Part of a small language model's weights.
Size: width 128, MLP 320 SwiGLU, 2.29M parameters.
Architecture: rotary positions, no biases in attention or MLP.
Training: a variant of SOAP for these matrices, 87M tokens, 5333 steps.
Each number is 500 + 40 x the weight over its row's rms, rounded and kept within 0 to 999. Layers, rows and columns count from 0. Numbers have three digits each. The size before them is the row's rms in percent of the matrix's.

# layer 3 attention query, 256x128, rms 0.288, rows 0-63, columns 64-127
100:537489468542526528530538465573469465541529495500453519478491483481510434552481518551464459516503575466496494434560481516537529451445491562482524509465428487564539545543525533455428434470471520
082:579464516548545487489524487420433552481516522492542555549515527537449526517513512421541496449440474486497468472464502500509511479510446535513501455534575507513512498451491515614517534437517497
085:474523555511509495499583557463472548579500499569496556536482462556515546543503450481518458550475510515478454478540530450459516437497574537451495556522458447440495516626531516469531443482498523
073:436516503518507474492531520494519538538510485529525458505519524486456471509514472418516589489475504461561508444570510536575439458563468529508488499418495530481469578504453539499556530467540490
090:456498445455565466488495556499546517480542456539511443513438479542519480477539448513581537470403500568439471437572482433504497515571550503489525601447540470533483444545456534419466489516451492
084:520483522496516505476521513433397502462519446458520492508524484499495569503541499386526529514518532499531522436521552522490471501537495514440523444545504484437524441498474489588463478458458460
087:537507375506474513454547444496535495457508479484476566510473475565464484476542509560433494471459497454479508520499409555521432477493519485432453455578522509537536484476512494550487515531550501
074:515516452466508447533500478490503456514583497490433563514534552441524449488541455520442500475485479459505504506557507405549536531460539541424504509543542478487489448442425434547476577547569520
082:532475503560602475574512481531427563491455486543556476580539449521472498469519511518507425489543447523510459555508511427496515560464470573445570513515481505509583521536577500446522466494402542
085:441549463522495444517452570546512506468527476508507444461472447455498545485459480538529539524522434513519603495473493527490492496450607448541475526508483442489546480555524498495540461455499496
077:492469535506528527471478465547443439494398518530465563435512562431540542491506433502513382581459365565502497509525520515485467528540523517505495470467468506467481516501439533512492480504470529
091:568471496468491468501487554539415509487423470496515555486446517549549527454537468486526467436538551483478462587417495521492479481560450494426458532441457440533507539486491457499456463537486545
077:509481535463543530484506455544472536501438515406505500464479517503460525544503476517509481487530511539460518508617549497484539490540488423463403521534471452503474493517522444521505520495522436
087:464511480455552434471491487470589491511537489540533517459575477498577451451479527471486530492515511505491494510448465470538540605543564495468494533499492500473497501506478461428508478493531487
084:491517459554542480391453491509553525479488482518511519492513521470510503507527449472507573530456462530533532538520517428452444572423481537500436561488481501526446551488497422526537491475486494
083:491518541509484493500503471427426455504476455496489495511506457544509439463435444539540479534433495430472518462485542458523536514533475541506521416578526527512523493603502518441471509458510505
095:520551471517449454531448548408474461488537530495470517484510556443511530560521485481483562540555470512465473494524480543455541549486539532496537434515487467552476482503434498589532495452514560
118:465529499512512523421482451537524464503463501413586458489547505485548502494479443570485484539505455517511520561417513408470535552489489466466448569476529498504564468521568459461504487506446473
095:484513539517576463470477478602522491481492503442488486500509453538459503550491544524490493483504548551488463493497451487443458574479547424419443585517499474514515548573509458425528429492459505
075:533584534512486507511550522518470477510462464514531501582545484455499509540543564474569365570505432462520436393545562464517522508533502482549528486554450508499559506511513467512535518427510467
089:509467422494452499599488476530520526540535429529506566510555532505485474477469519564483532445449504450461551522523440507522507468536508451505523538587497558501514467487512469529474498462520450
082:536493530502534564498519397472559499461509453514532478475471527462533514514567455535494399514472549537538474586440500472449538478447453460448523458500557496491484511474487477510484535441408547
087:538459449488486468571472497486495558478529484494474430529459508476566449543562525460410510458519503509518515463455517488513488474523570551485578516516526478386537576456481528464501463459451390
085:543484452539523546468518484498491457589496520484486542529484489468422544451452435506488407489481544466437479551499403502507499479390446488498580539513480528513458532518529523480503571514513516
088:532468461472484516514541499451516474503523487481490557511501516457482419443485508497471484527437503525469535440420533408535431503521544484512550523472469448488551530439532390509546542516518480
089:527463428628509514447521563486466451505469518457453507478538439476464479454512483513524503501539513499491495525482542550550512486533424432583491467475515487478499447489488502460498579468426473
082:524442557518517525457433507456495548513525566512438483466514501520466496481430617449517511524479462496502495507469461481536461499515495493481549419496507539466485487444477500484563520499460386
091:479494532485489490497529453522487444434547462521499482514577462448541502528439469451436483449449473424528539471441484454494542530566517510503532480500514496419499531563542492490547575480544405
090:521433457486530562550506490502473466547470434460490543458516476614531465472435577494479441450541506480471527503412504467583500499478482484560485494603532477491478526494549484521472504552507472
083:471502547491526508504500476559510458494517480489542441554555541444509480487560566466553506490503541493456531515512526478534485406533456496550398543596550630486525507510551455513506463572468536
082:574483471503523545502524452548534446550511486519589495530465468533473502548508570457512532519567543458447469555554566527478517512509461516493458509481509387505480513515454507478549474480458554
081:575506517535510599464562508517575510477445530513519555433475458520569534486458475482468511411492530538540557459449439511503511492545529472506524496494541548514516494491548451441514485562470448
093:486522462486535574512523520571560497517462539472569459453500492495481453524433544566461501549475560483477475482523485455603500536485509456473496509495443476498486457558508581461454546534505510
098:475576480546574529462520446539495580528542575476478557429538479488469512477522518485586483498505500432502498553505455496534517466470481493480449525541495491585405540553541464497469540487482486
112:538530532592521519514459512487525473483510577502480530417393439527504516484441535480514516487456444521543540513523511530495519509454528434513488515523507471480472525536508480489510495462526592
107:504497549576586440510496472484559518451385511472509474527488494504445526470534541518555484533565518573505515560484491464525488596498512435483542509483498495511553481568487536531483483489504438
098:554491462474482541487491440492542553537504460585507410469461441507498492440444495534449538529445528486493531502458526453495494470524520480581587453541427490415528502470459548521460440529460542
110:475538536510509475539582513531508512480592470389511541547476547525520488499464454447545521534481517464562527497511489411493571543503516505534438536531548547511457498467476479504496500473549490
104:507555540451483506408495540585525411485524526478520485501428501496512554537516444514466493502520528491494459521483495512529451485446537454472557463461599508444475456554553521451532524531511455
112:473559522501466495518494515374445496512453474469485573530456539510593455490429541504553456498450480500481453449480541530516491464511502474512457498479569447533540486424437469484431465551544537
104:493520479493551439530468546484531568471515531525385525455560512528547527567554442505571494515494505525481505507525457521512536461465511517508500521502450550512532527468505508460494412530504506
112:501460517497522445480468434538439506533480457580435587542477509502518507492510512494457537552444517460465464505581500515476540529499533477429514504508503526479523476478486533541423563466513588
117:562483491470596451507540477516485517541495513497563505510522517490443467535484442466485512527473510462496515475451437543544511514525474420513499471477522480511407466467529506471514566491489518
105:410538545499497429550447528549539542484486579534486470544469455453524474443565511476467516472469487500456487534496524517557527439454537524544481419483510492500435467554516503553488449487482490
117:392568385491495477531536499435508469545508502482514462443557494451469470450490546502537497474456522469463514473462478442541439577498474515448565444530525469556516499489527444518472509481524498
111:495488493490576492483454505494516545542434496484510488547538501449519488494457536474403473533471527490505450537502491543498482526520522436491554512457528444539482434461582512513435471530476484
116:532396553508497512482455511533553369518454500483442405479433511474441491520499537466479537521465504527507481466534471537604492526505502525415547598474457533510459526433437478516443463482464546
116:522556457496525533483435446535481484471475482475517553488485531515458558490502561457479465495501510535520469511476481495564536451496559437468504438534491509515488498506513517516525536520505524
121:470553454483474497548478552414513460482565461475486547502436521471585539512531529498512502441483414557443481457508537521477477520587482526506532506524558535463590442472479525455454452489535520
108:497514505498442475508482580512550556427497465512501419526543558522482467497492498479553526457515535496511528541512482506540458532412395428577489518530545530464479486510519452521499463442532452
090:492430470564488492488508527478517554457459449456460486579562503496510455514488537437565470515568555471512483508546532467454457423500516463524546550507436441498558515574556424509511553468469545
100:507517472542542498553479564455446477530498551444498413482459585550540512533511537537479536507490555459518569516381515457497499520493535475552515522497461488463550492438496485543514457532427511
114:480488535531531475467479485501429500453432457548494559547550436504463487492563515494529501478505436513439485523526466462577494443540518507494469512514556496423524543466535502548482440494534544
099:508555504473494493491493457486471542442463517469529563496436468457517519424531520474498494525571472532386456481488584514521448444471489521540558579509570518543481475497487530517517512541533528
100:522489430464525453585508486604549507470489520542476448473500512454471425508582447490449542530582514497577531498545493509450450483479484576574480513572533507515558548456490464494507562518486543
075:545522570500557509504471524491490567497525531479545551547545498544505560494435551473592468507519504416528461583488457471455585507457489483562503488536493435487518524552491491467514490475470424
108:516516443478466468575477527490472536485428440543491499490487500491543505471550488521500451460519539480461523516468459478555427480538514481416467539462497578513492493525502516490557477528432482
111:567494481507528510538537491503503466432464489470481469500539546515567517443508549596511476483516504479432507504508530488484527562496566471439559454533556404511492551522489502532462488502489520
097:510503507503422508478474485517547526485456493570441471432493528508457534497485450486497456468557480467497428472552473458506527432516491470554501554513475515396477459534546522444586456483549492
113:488494511460439483482573561536569499520450442481516551511572467470507556558467546524526490460517531527498479479511514463537486471439561522515471499482541565511511482487514619518490607504533551
113:463459499535549420520493492467485488465482549510504535510494455457500559427519548551505487445543412535455430476458442447507515501476546490532591488550449469500484451408496538495521503623513494
122:509515508438508497530550542529508478491569494511545490473509599549454487510522522534472530556512523563494550426484484483535532527531496546460509463495392563506474529484488528468508464508479573
104:504551500456547587489500524524534568488510511507513497499458483534495516504497447467440461521509565418448493524547490431513516477529506485453454473536476482513545437493457504532497448554436483
106:444478508492454468499491487534488448555540418515487514450445571500440484491454466532450533465513519475515563557435452501529524484434536465503493500467512559463464443479516536566442485536501429
# layer 3 attention key, 256x128, rms 0.298, rows 0-63, columns 64-127
093:546448469505560500482534517477591523519480513556512532515530442525383517480478527515526485479530520497497498545562470392515517491503471499478610518520482485489499481464578521512467570508498480
097:489537516471476477587467511510517508475490435529572483540443499535554475438539511506496517500513559468451538449444491529518463490499537549518330436500489516490461498463416531501487394549573497
087:509473488472461524555543537566594483512526545514503469442470574497469474529421515513532501485520516395504509570538505497464522513451406476546525454482511537466519468456458519588565522503534529
087:451510591479508466506444484433474478526425563473486508475453418496564461534546499517474530461486479537442536425531518509490529492432605539496398527452441508555557506497435561492517486526467524
084:522503506441500568462461429462529472565552582498525490519491457509584486508527483581462546502511482547586488521469472508493476539469443545485484458509502489470494526601479498485553465555461535
085:500465441504509455476499501522537525482529505449515496493493463512462461484460443534531473508444442560490502515551455458492595546562510489493617442519517475478476510507589535398538559469525540
097:512521515477466501536461508473441506410451465497463481533507563527537479491595461467523518598485483497546524520527490502525419494538526493466329507438522497559587467493461489494448473541492447
099:534484433504525571448540536519548538500505491543528575455509498505468545501463495484561435502499478504541507502542444487457528521516530457522578462554473521518500510474591512532435571451526512
083:528488528534390432517511513501538504529503522452488522514509392514557492446546494472419495480501484550523525468536514469473486492491536488512381458520552503554492446412453504488543443508573486
094:527451547485559530472539512505530576529522565473478514545516425476470539553504493471483454551562511486498470534558500493489594576480430491561597563534491465424488500496503524442566517529473473
076:555499538526413507541475468500476592503487485551507567553522558534524428452468467447563503469522529473482469528370535504557495508534515483508558526463487528516485501483469504506429501487450569
083:539449491492501586518504503499495419528462514425508480515505509479470437496554481544447436568467424478468502524515440522482510515498560487566575477526514479477453522557505468576440495526589478
078:457547445425462437498487455515480466512488534533499513508417532512584442538545492521544509550509502627491446475464507587482515556465578458563412494452500526515548488498419511494528521494527580
079:484571465523482531490521490516527538513477500503489415496463418504525524566525452550523497476563460466521457560538535519398554446475480465437581550565487515445468474472436507509534487458541422
079:447478480484532486541475531484430529513507526459481450487520472480513533499485479476439480491543459472519479461516513530475493512546594466492421536472486485471503465518506510386473453538451511
086:542505497517503565507519490499525544526545489510414508556496473461489492456446484513477492435545469475549553567530475524483491508513423460528614522492473520481488551582534502554491537558486482
087:496434500566479562486512444526499505481481471477516504510534511457449508498575524493548473478545504479516524507548517479479479448560508531475443523549503525506552540521509445480376521513537482
104:548443435511572484550568562477542506469496479520495485502514439570438494516441477548510489455458483456436540512527446473552610496561513502510577434529443477436455557473587525511549492508495477
097:514498472479539550489581566505535584535456505569532468468463406517487521520496491503501520497518512460528516553525465423518541564536500521470647470570498448502494448548487532477515547467485527
077:537437538526467569569499576594570490479562527535498543499509524570450496488518500500513520481513467496491482489531422497572489498493431526537534546529407484481480493469510489457498514478539559
092:547490465455417518498479464475503459440503502556507536473530530444505539506515481477531458475517476461557495549562546480486461489491513440566437551495472536542502451486487527579509499460530491
088:489465415483527516470497526492542593515505439527507543474507496583415482447435451498477470472522499458453439519501427483500490474541435503537512473540430591502441527404585502522450551509503491
089:499538524590475562475523523538530542523543484433525527446500484607430472471432459542476522539450565515418528455501572405549542453498472524574561498496547527543505542520538472487451533494489519
087:571510523507534498430449496495562547438499435498529535439489563507460527427525570581535491532550533475467493519495518517517487516513411490536580516506460557553469539478519499515475537480484481
105:486487541473448499553438489471377504447484454445497516553446473510570527467540491527510476480493523563486486450514561494510427434524518476510396449502528529500522474497495494524432461537567518
078:528517466487514553552507449554505557489505444450515585532441563500506495489487498566513442495508524445526581463536445543452470483480469474553456523419492550521491538445458562538480459521447487
080:517507487511532504554485474527512568378504476514485498469453478465531502529510485467471492514537492507485520437483578475502443466519535549472529611453451520468486577505500466432498506484497531
090:509560513453500452524505428513482477499542478435476434557491525536589496468491446481501505471497473582475556467420530545549456464473524504510396480445524491460498465501460488506457439556568522
079:512479454559448495565532497489505481462535447431493491527531526508453509475509504493448423526539561529519530519433518566489417445507443534482377483540490548519532468483483481542509516527544433
088:567547514500543511427499521487524546528462524484517511494515479577441523458507496563467468486509510475489433493505428416540540509455495467495547556533536479442458484436546576477515521474427578
072:512507595545540497503471551478482486508464449497526493466473466521529496459533425486507525524455529517454511505517450549509519524435485497424443559464492577439480482506387501539512461539477485
076:522556564516512544540473467432426489545549478497493498509441523426487486465468490496509510481540512475480497577483497530465464451449474560584444470476502482497443490544487447459452451434522451
104:528419518535507486497543535521431539495493527516466412490571509527393487549498498498475369499544545483540508486416446476504523500431538551522561549517481492467435566504553490508553553452523474
096:404572490478509511528433497508522555469529492436483470545446483469499503506493482552533391524519468487493498510523461536432499427494507538504530484545470487512523576449468500560636513503553576
103:511487444463487427514519492470464480521513430643500557464421549464384510477544441590510476504523466551455476511519502475474478544525513503502510468450501455487512502465524511528505505503518511
104:530480538571567540478452478463512546538543509433489525483531500519566492496511531477470468541484520524463457549601527520497475437532402506494537576464476503475487538587513480558523509534511514
105:576472439455435463509536551396508476444440500434454571491490477490526517500549491479569565473469488583516506511468520522513509515451454564498459515423517466534456489511563547427488472506533441
114:521583477467518456558491480476569472500504474510486512531498547478479466545515483492417586501500470486526532501512481552506499498503536492451407478485493529507513460533448391473539488611461524
101:495514484546532504539468466497522503463528457489558420484444460531469445422412478437550571446516465486467429446528498543538493564594563491487474521508493467520466522481485469544433478495455517
102:564520451549591522452536429488377571485493492521501450513600430494414506490533478490484388502568520466469462516525427429523489535458484499497526466508473449492512504558491498483516538483480494
116:479570550495439516475504498511550559533517487503517527452569408516502497507554456473516559571423489507529531509563572582535539457472455455403445475521502562491512441492493551491531475492493497
101:502585518449463555483519549539492469491541488479501467483572502537491513551433433482496513476540526575523584527452499469528494493491479552574556400497549484488435583502558546472496514461535572
113:471576544538416573538469535456438545491442428530511492517466424511506497501568570512533534522461567451554482474489435496503559414490480519523504493509517491423526503475427472451477453525506512
111:503505536475546541465522478463482474591532490441519463479481566437425530493435428561562480529449562443517476544452566453451531532544478466525548541528470480479550470525533469495516516519576449
112:517513513449418552445470521494498521502500516517536533504483483500521514470549477532477494463478533514451484523453466502578534479507478531513522461541516542493509503522525535540410548562475464
102:505556447425487508441513490497479486439485531503555519530557440484487512552483528485504485537489491476479471473579484555546440513510495456498485459467559446466511545566555511485484469563515530
110:415541481584473486466550564535449509541507454505425509452549538477484483500457507463490587511551516463462495466524525442513520498525466498568602453528461508514509465527544561486553550506523528
113:457507470488538500539497468440487458471536457529475549510556605432489486425480508478576567448511542571507496473491502526615491406543557576481483482495492430499537565459486481508514526507514547
098:478508571432415484521519477523479460548499547501518567485486533454497502459468552436570563489412532496438513498466426515535541510484468506483439431504447534546471441564464552587528499483495507
097:534496488532616531517506450541508513532479504506537440519516533524453464518479396501517395523516506499512546506572465465509607529502507516475488541529468481512503448483522530463461541499472527
094:552496468533571496448540515515482499512504533564525474467446479459531542475449436537414416456521470545509529567506534465538513514459453525484524428429461531493523512496495408377459516485507495
109:441534465472478494510505595475477552441437552526520533547521507503492490495515471533538536547481436439483517417552487532526467377537510476526481492511512566451524553520504489472399515506515508
112:522510529473506476527507550482474522508497507557517523480506539540502486534498557558465522556503482459546518519496547542431529393534446561500429446462524575445523533518556431504497446460483507
110:507616449558508516527491604500482500477509486513445522494429547507510437504532486492464474523437548578489531482458521450539473552554530493467431475440514419573476506573489531525491504477523509
097:459447559574507533526523515536519486543447473507508467508454507533531506472565474523472466467459550492565543509384510503490553528491468449462503485465508518478453481436509568458514566544492423
121:566500477533566560470569429485525462523486474485485458525531480479402509477490484468501400499546503471554471551593476414465598540479469462497572510504478444467517575476497470480491556494476455
104:492461478558492523552514520521506497506466584430476417566495504486497499465497506532494442491565481497521566536548479495507558561494513506478560561517443456464483514483507472461520531530503489
101:585540512415510410466468476509478476553506418533496499443444480449455477490515546470502476510541410564415500591453518529503505487528417479454527529470561526484522478526475559476450541574517557
104:508518500510499487524470541558497517528491511407480538534408523494520480388486492484490602559451466518489510462466571505469466537570472489500441468518444515499511506519528484473501491436546518
109:450413484541442472477480499493466517585512483425451477499506519483423522547496488443475452482497492568580516505471463484528478585503472544431473523474462508522430542486505478599508485468521576
112:506492529529570505563469508413493530497491475505446514571465462526500536521539575559449525493508527494514485503488600517503587492525467477530539544472555480499441575572492458487538521493444539
120:463453478530482453473493480499474497489505565481420507546504468533557570495491499441525479567462434493535556515481483488440499491480471479535486562514490431568550540499535528550518530604470503
103:402523497470506508508446515484499507515531531505517563518523459437499496507522493512583492538455564461530532499516519496519480491487540473505389525460549492483463442438484466560538496504501495
104:437452504562512513517535447546460482474539522550571481538515420463478550508583448502524552572546455475548497448564522518474515551522579489534479440506549464545502599464489471523481490527552538
# layer 3 attention value, 256x128, rms 0.297, rows 0-42, columns 64-127
092:527530511511510584389543477569498489511491509501501472443524426543467456459448575483450431486472476487522522494500452560451497489447503538547438522536448496521486464514431453521446480536481527
102:504530476442490456467500535529489581498573489459488492504562504448500500509499419515468520456543511472604470491468564459467536526482543536512532493521501486495510543458557465521534498553464479
090:445464488492498551504367461546521440569474517456549490480505534521478472524506527524547581481557501482567481438517412537509499520520538512537455498401492584540499529515564484437485517475479479
093:512476478517457518514550526506510486504459458599500489532518591532499485431449449493511504522500429462446556505495432500585513497465475473527470420467536483499517470527488558410471473441531458
120:473525491460438545479453479489556439495495496530482501464488510497513561423485457549527484469468509478578530492495473435548526493490526547543552448501502624509506555475444468512441518390457466
097:543539519611447475487573535490438474496533517465394457530489520461481508495465499462471568481479524478496501504551468496486515464510499505499449491516471578489573523545586555491497556420522498
100:479471444543504501536488501496599474453496521505532434489554535470441465571486474499523491545480492503479544482517531563436527441566489508425554438528492518550491449535555492495473480488533557
107:484443477498467536488565476513459492577533472489458488494495539501537468559438487450445548522512433453504470459498485466558559548495548552531485513500461550554545580507493551430520452465479488
103:507492518486485541531534453532614547474520437532481565529507513495545517442498521482555483514511465485471506490515525509442444483481450547464486469506484428434421449423458543566480455507446478
122:471520538554513490541483524530457448529489455558526491502534450551554515466554503540564442469484525568463478483515538511414479531564481554555545508542481509510503494540400463572465526529455504
098:502515499473528473441517496513497493466435507484443550495429564474508541484377539461549452496473417486462523492513473545520575512564499535454486497440539529531522456494517505502478486389517570
102:552573493494517456459507521489577517530537450487531503477525501535499504575464422519502540514415554469477510533520524535494469453528507533485487469492497555517506469505527482517488533546483583
105:474522494462493433493485503438556427457502491506487495507499555491470508503436517430496423586470570509495522543553627505443511488555552535469534438545526480511471464525555469528491521508517528
094:496492480469507513471483471498546474386514559475530564547558452581448475429434459529539528549551457478566523451507495548458524501540505457525500465478514560530491531491448502490468516576493515
090:491462488497534495454424490597497549507502471456519560465584519498489519532463570487535565513470491568493480524458581553518496536498527460510531520458491438521530504475510517513431539516548573
092:490539487497542510552541475506499467479499466518513507497569470468493485497526485493478561538445572490516526404521560524517474523505455508489543419619404477473507455546478566517500448557537548
117:508472493470483410445487502504453505522577468444442495520548437544523509513454435478516562491535518555552479556434476501499546492536495521500449495565516514460483486516549479471521488496446498
107:477580510534493512466474538509512503540551484484434527523383514552540485515516457547471578428539549478516462467573476501504545474437550485560520524458478482494461527494468456452496475512470500
113:512562466442473473494424486493531497528510424442431531483469550480444509417404565526497441490464509526491528546522476517464496513478524519431533493494566566492466519479515445454490495432518474
094:506509600497464488530537546475515505443440522500575554454455552491516509436484481505534380574487517435463568548505506491505485522503596530481496491465519599526487478486511542534543490466504474
095:509483518510437545454482497565470482425414458496481510509513471470540532480532489501493421564463513530519534467473554521530488515494448528512560453456488470484521532459534499491480537497478448
102:491456459479530509485472469490467512441561452489537499451539532458504537515532474493522526475536463534488496474450464476580509527437555528530549479441510485545531492477489484522560523531541412
107:588487529545514437497506468485428494480415516564471524490508467452503504489473502534485501506510489513485545508508512489519467488478516541364491564520461481524509468478535471522499547462501577
094:508532473544497510506535529494493399518412552509550438495528520424496440488474498493506500592497448475500579484569472430508487588443523445505502445485561537535524488520476544564553540494505456
102:458529515499503497526495548532530516487500416487425461501486482550440553511470515474559456453538474445463470486452531440530542471513489441514456560531533517531549482494510476503510490550495472
096:532447502499553542512533491541473533487472475445569528450510445428521508487483464518512539489510502484540570438412481524510486488529497412508467485466507472455477512596564458470537529495574516
096:496485481452479527492480471423476470528511521448477503518484499558501513481372422551535524480533506478520481484499400514521522488540437450546474534496494507503486481552517469524527460467436516
095:509482563476441525565458527467506530471490557487583519491511491488544475527535483484529412535568498490518485511475464515523479546500557432450529499524510586526570525496443489449491478507457524
104:547494467489512520476485538574515475444497507560516490504491480563543460496501564491501477457530488505387438464429580552472430520565453502410559533524497423512469455486399491523507587533482517
110:545441490516471515525438477485432556501487497482502570451498583532448539532479538464484451444585507462455438473518536436512521532549530478504526506488489473557509536501499463471488550519501460
088:498458512495534517433581448556470475464457570482482482499420587519451472563487504562532487497528504516500503540559581442506477458453454525473513522464511571517567523417550517517484510496458543
125:462482437453464509496497472530472455548451553511490539578455552473462476477477484537478434508537425557486488495510423474468549503509548438559508494488505552480469533478405526492441536433526436
103:518496611600537538518501469563499476511564491430497476469471577521516590567467473505502521439476495448432453490515498480497440487460464438510556496488574467550521514447501478520509481418513480
109:492531474470517491525498445562483558528551481460532534497433514519464469522412490526539438519466428480502380537495518455515441506480503502464467440558539547552458464588520524549515587485522504
098:464547553468507458483568478483500460510520480453595428540522543478486479520487491524540524572460478542491603507499474519505537511485496484555540497492488445518492469523564553518421557482522427
099:457465486480526439506488529482505491496464472504432577508461483495477533537498474426472423395465546489513485435459529541509543454442441485564515483463480506477506511461519496541491577514449426
100:478470597505469503449497575562505478522502507526569524483507537426489519496532437520513510529449560391543444440541501531483492491525522497517509465489522480471507539531584519470496492567467510
092:553483445524493493478489501474508523560476520481522463524539494494461492530426475487623501511558482490438422498511519502464486482524541495541496502434478525513443560519467548542519457536439470
114:495445433452541515497467469504461574434426528549513476480568432546464476457529529450477511581509458504531496524504473477403527432552451507494462534533447529452575542503527485490494476502557492
095:525498505440546530560482521471509565554478436458513447457453461449440528559466442582408512543474511482488482548511499582538482501492523496535494464540447529499451483523526504446595549445464537
106:462476481409512512483526546494477508517473381567560486537477495457431545507584448530522516463487527562413550538467474453495485499540549504494527482483463512477527520454495472558509536505467489
098:479506411473523493500551431488446555557419534452489512495523558505491505526538459529545522526513505467529436523523442504432530391471525566482536507453503546501487474519478492458518496491484513
103:511512572554486459527476524496529541561468468450496477565493567506496487557487461487479471479463482503443539537475456497507500450523454511533531458582529454446457520472535518520482496535533536
# layer 3 attention output (transposed), 256x128, rms 0.276, rows 0-42, columns 64-127
096:466527462507488527470511541515463433563489477500520541534506569527517520502468504527526541530496414530499538504491455499522518492439535453483393475564591522597465453557522502522432480472491474
099:547489454448545455476559518442483526481534480469484466529495462453480494485531468524460541432553562562551536501443490583527487560512492476588529506518490440454453453468525551425546512546463504
089:562429497469557499518492445543543480412418520464468500347528519525559498465420525535489465480507525476485499524480446531540484514544513465529483485466486534566505493502515513526551481563540489
092:483457526492520573526450491539501521502503445556510500490466530469466544444470476419476474503488500540551515573409449450536503539507501526527495473457491609517540567467500494479521500534444485
119:462502508478495524502460477514429506391573452525501432463538457437509591509526494421532591436499498522488499489556468440531434509476486483527528546448518481495482551529476488564488494494578421
092:536467508563481548487565532511527441488515470560430516469523545443444464529505522497461463460442557465473506529485503520488469473485470543489468436431505524496546530476466417578509535509485475
100:488502527475476511488491512539467508468479532490552421470524580456490534544531515580511395483537551499540478454492557516421564441555443571448548492450482479564496475507455463468466487480400458
103:508438472544505533512462531477448470477537467504482549469536573420442496430508473445463513548499493491515472531438490460560533513500573511548524502510475563556484461437481519503574565524524428
097:499497472494438453400483540541615483501509558487611486527508544516481479543478524539538517492519515437523436432557442483454521449483521455428490546487533444483480493568492517449500553491534512
113:495497509481482423529507497437469472541536506477498495553560422491551494543477517495435583577470499486495490442537464481480481471501528476530547535523530444494528484638537550514462466552515480
105:499527590531465541448477417585471501443520492467485512507514581399493540486490454498502438527480484513547478475467462539448543516561473442438470513486519471590531459447457488510513455516544523
100:561549492495560539437546529552482520442490545507488476424538546567414515440443498565460538460492533527476462501510522525422465508519412545496448500501487476468459459525473499450460464452463537
105:441566499552480445503510526477439474461520516536475471556505497456427497474531443447506461513506512553527429456533517533489526434599496552452528519454533494499476449537440513441393507446489445
094:465483470511478429469449566542473491530490513516523488533534492461543501551534491517470504544494450564581529487578501526541533464518594594483578536424522481468526515584489526486533486476495465
084:530484436499532497490454570548497493553447473434500446342519482452602490452455503545489511531412513512476528462464471519466470540507504460545481582505481467530542529506464507469498485487518548
088:474496472538526493477538535536483537400478559542503463435466501448477410506492526538450518446516515477424457495501456502450543410529509506546460480480520486454530489534480540451504576533485510
111:460485576571549498521554487517525471526587535501511541499550459466429499533541439484489656507507471532527547515509542530519495498493490463445515512509469485491449437493433528469563505533486505
114:534495476499454469462514499495575495458478470442521587506476523494488572450591500466462619499536508563515508517463497532467431526505477446514454454501500493506475542391498514470521468593514521
111:462492488542554423548564532534467445589552466519482482537536506478511520538517475412549553513456479497462519512544552484466497479520512473483469531500495512564469496467429530530462406457534447
094:457556552474511511570520495536501450545546487523516462585509498477548508556380556508542443501484469524470454487449453505490481499491618476520559558481548489511556492474482516547471462441516400
096:496478463497467503569519519441508502544504469521485447481485500455504550458444491536530463496467495477426569476500471476472598499531522441521566443526517505450500407571471490593478525464561447
094:528525423451568503484453568639517529535512503503521455494554464494438464515506487557488465375456526476530475505473456505578492551508474496465599509460474489508502515548556488488474473513564470
103:533527535561500520491532437481383511530514568529532577525454501506550506523434505497557475524445480449543472515506486505514556500520528459550355446499468468521550503474456429599442546456511555
094:464486467506503473578459469532407520484566465514521548553512536529464464482465548458491348505564479539510503526470497524508491500556493475509559477478502487470475489505547502564533545451528449
097:524554506540443543458438524473510537570486410529513507542570477502485495501520534428487493570514440490512475542513509569457563540445554422444499508572576524542495486497566561499497475583529523
097:498433560468520503478462473515556494511457554502494500395518465447472494510447536511494361438445541539484556510502534513460566481532459455527507516543485521552546501513476459510488523550521466
091:486479515532493514491486417522582531436489462463566499451534519467498556520517461496470596574505494442560496494431524491539495471537456571507545547502447480443517504524549524490545445553481474
095:485512531455438491542481505428428495474536525477541432484446483537564462522436497528555464461459560499456471413544487503513512560507520461599618490519527575457559494454461506497543486519550530
103:505556424535441499467445567492523485515430501479473533552508515543529533438491498461521444490497515542499464547468517526491520547515470526538569454573493445454439468517493476519382473521504566
110:521559472495498453479445462483453515579505506424468411472529446531483597473517482514507553477439539503453465499482528512421503542546615573520557485520473498496423485404472484523498464565469507
090:558515416480462538422471488459469406490491458548579503494506507516488505499501439459508392527510518432486495456467509554512524594541454495467521473493530528556460510435518473566451481468430469
124:455499529501512495530465495455493421534521490528471522587554487470558507511542443455507521545493482546576519456485454485554527533469545548515559447491457528486544489476507549516489481467534437
103:506581446510579448469491472439484483435519582473500558517513464418512474460516489497512566496489521481538529578439513409462492472508576503557488476477532411461480527535494542526475534510494468
109:546548549453520463495410458475476519483551481491532524528508465505467462487465527514439445531529523524460558446498560525532576469495526422448469477513388479482467475544427515462497484491438435
096:507501520511475508486551496516499517503529516483549550410463551529502520501558471515525480557470583489537476546480512539506568500535524516541519513504470443545506586523486460490522508491559636
101:469527523526492561550478472495516457481473509498530511481552518569497451440527466560587467512453483509534468503523523477527473447535483505572502448560540431485569485491527502476508565536469529
099:513521510440482483508487486520571518504473471483484470511600498529600519495541505448462417505489532461561563513492509449476577405469518491482509574439507474496487579445488496453530532487457525
086:510470485506550543506468440461531474465446449501501504500549550475493579481534442591440455531514530485468477577556578485513483530497494486548522410445511501449513553444527536506540528472440548
111:473523521473456527466488480572438520503488516446441472481474549445501566554499483468474518482554498466380566541508509553516429534493514455454475436549424509531495443505501487563473469460464488
102:475481511514511529501568446442478511493498553462472481512501581533520442505457481466455488473440449427584514539493488495467464514472411503493512450452470382492533529459482536383487420430491511
107:458492514478521529464463419486462433503432521495500499430508515444564433535483490503549499488468588505487396538489541585533543536454499523577527474502532486460474456484501504498486456529420535
102:431503490515535504473488469539464483455478466520519469508444475489532488503495466454452650531533493464433440442535516472481471608570459421563560532494489523488558520493441456507555481545490443
105:524529504462503519501495532536509535491544558522460541503461577479462551459449444452466469461515478506532449515599487460440553469566461544564451506460519466510524512529485510426473533453499525